{"norm": "rmsnorm", "norm_place": "pre", "rope_fraction": 1.0, "qk_norm": false, "init_std_qkv": 0.0692, "init_std_up": 0.0692, "optimizer": "soap_variant"}
Each number is 128 + 32 x the weight over its row's rms, rounded and kept within 0 to 255. Layers, rows and columns count from 0. Numbers have three digits each. The size before them is the row's rms in percent of the matrix's.

# layer 8 MLP down (transposed), 320x128, rms 0.247, rows 311-319, columns 64-127
097:183045135107100125146114100085113118111093102097139085163179132088114135157128197090119101138177178149149083117156126143113103115152114145117144125108155120086181140094176141150154154135123082
097:101094144180166118102171157155148141123115102074059123155062143147105124161164094122143112084165164117092094143135146172117129122146101122171110068169069100166075120069158179091150138106136120
102:151169094124119120124127156166089143144116088138055086163077128173225091151116139104171163144101152093083122183091107151120106090209159126176075151112108166132095113137177158166078132142087094
101:157100154095096130114147204126102115154154176078137132089112140177151120110135175114072091105103091148094091141114065101124154098153133113142110123178069118151170078131148109095112120074144122
101:098108106131135139165130100095089155167186117107129081094150118103118111116089156102147152184188102131158135059171119099121072114159061085133110121127138129142121177141122147152170182105127073
087:095146153162171120160074144139121145133079132132114077152130133127082131128072119129138147159134155163175105087079159121104126107126163155064136089192119088096064063138142131141134110092150110
112:144146178135122105184139138133109114154175101112105130113092113119139176127081157126106111058068118163136122144116116120175180118127107138111146088117174119076145074102131120141125164069199147
100:145100106137115078167163130147161137085064172112133143159131126131136112100114166158185216104145106135146085109144117144129119076127166115063126157106157163137078110135165112139088182162118117
107:151100137112137121120132123133119087073099087149079127215116129094132159195053165099142129204166143125165100145186133135145144062129118134139123128132136159078166140169135131119090132135188116
# layer 8 MLP gate, 320x128, rms 0.269, rows 312-319, columns 64-127
106:096076103131147202083109106131160149182151135119116116142150121126152080148152163117131092123169093161061162094124122142111143141176165172094110144133135076157159143213121096121131167127095092
103:107149103112179120167147118136179128184143100097183120100102168127183112126159134141135101092157204132157081113166157152120156131134145114150184135098170086159081044135095190110152126090082158
100:084132089142151101139097192153111116112101141124150096137123136160158111172047156142134104133087097164132114169134169119179122145131144034173157129092120137080103125128113132147059154128202122
094:100129140164093158131166030121128144154125132149153125146141139161122125150119117083157074121177097151103119131124129060114108126149192145086187112134126162167094166120137176140089178141141121
096:133102128119092093125118162088149138122146093116098100156126116163145107200112165110137139127176146125082089149164161159132164148096158127094187184055145123124173122122136141080114160182150078
102:163149122104128174110172115176092180063103099184087109085085116098139095128150130151171109174136149151134086100144148168093115138152107117120140179113110136112086096108138091122178074107194086
099:173152112128143170094080131055135055113169154078144103069113116159104179198142096110172136129112099126182128135081110115151136155185108133132124111172134134162105153108192162073122105102159128
101:123090168089087154163122140143112100081150149070117187102140170115171168140096150160150103158090137075093113163131166137102193157026142130107115098134158149101100079129125140129158159091099145
# layer 8 MLP up, 320x128, rms 0.252, rows 312-319, columns 64-127
100:165209134180094129123055147140131160134083099128101151130150072061091150111105117090102186118178181110119139193130112141155140126080108097127055107188109079135107091175151096170108129181131121
097:143074121141146152137110182083147140146048175141114129178181111154124152143148153139130136100175119111133115154075121125100108097143111178203179138143097124145083133161185156150173125089058141
089:085141081128149159154096142118118097158135133115142068061119113122102122144153095105114161134212113144110126127159116174170049104141081089174096123134163145130132154141117168191153176138098145
100:131125114123152117131099165108161149152136081099104098146165142128056150205145135099134192131187096116107142111091096084132056112112140041186075144138087110189146132137120056094085119083172113
085:142094145156150105095127061086043153138138155120128166142058101088129157111147074150144095135102084120142106137151129096139168105214062091154145083129103098142167121085130136124094077186131119
105:093135132150096139133103071170123138103152080077105130159115111109193087133176080142109088111157086160092116114127101194152139136145139120166161094122104167146095135144093089133100128119092141
100:179092097166203150139145113131182161136084105160122136167148134169159059174132102174182169100138152110153142195152154076122120118157136106140150108132134135089091159118173102120161126174096106
103:073107159089161065172178125135099134077103087151105144141113129097171117195087181150171129157100189101117107150121108082149146131159092087106117138155076142128196117106129169130169138103092133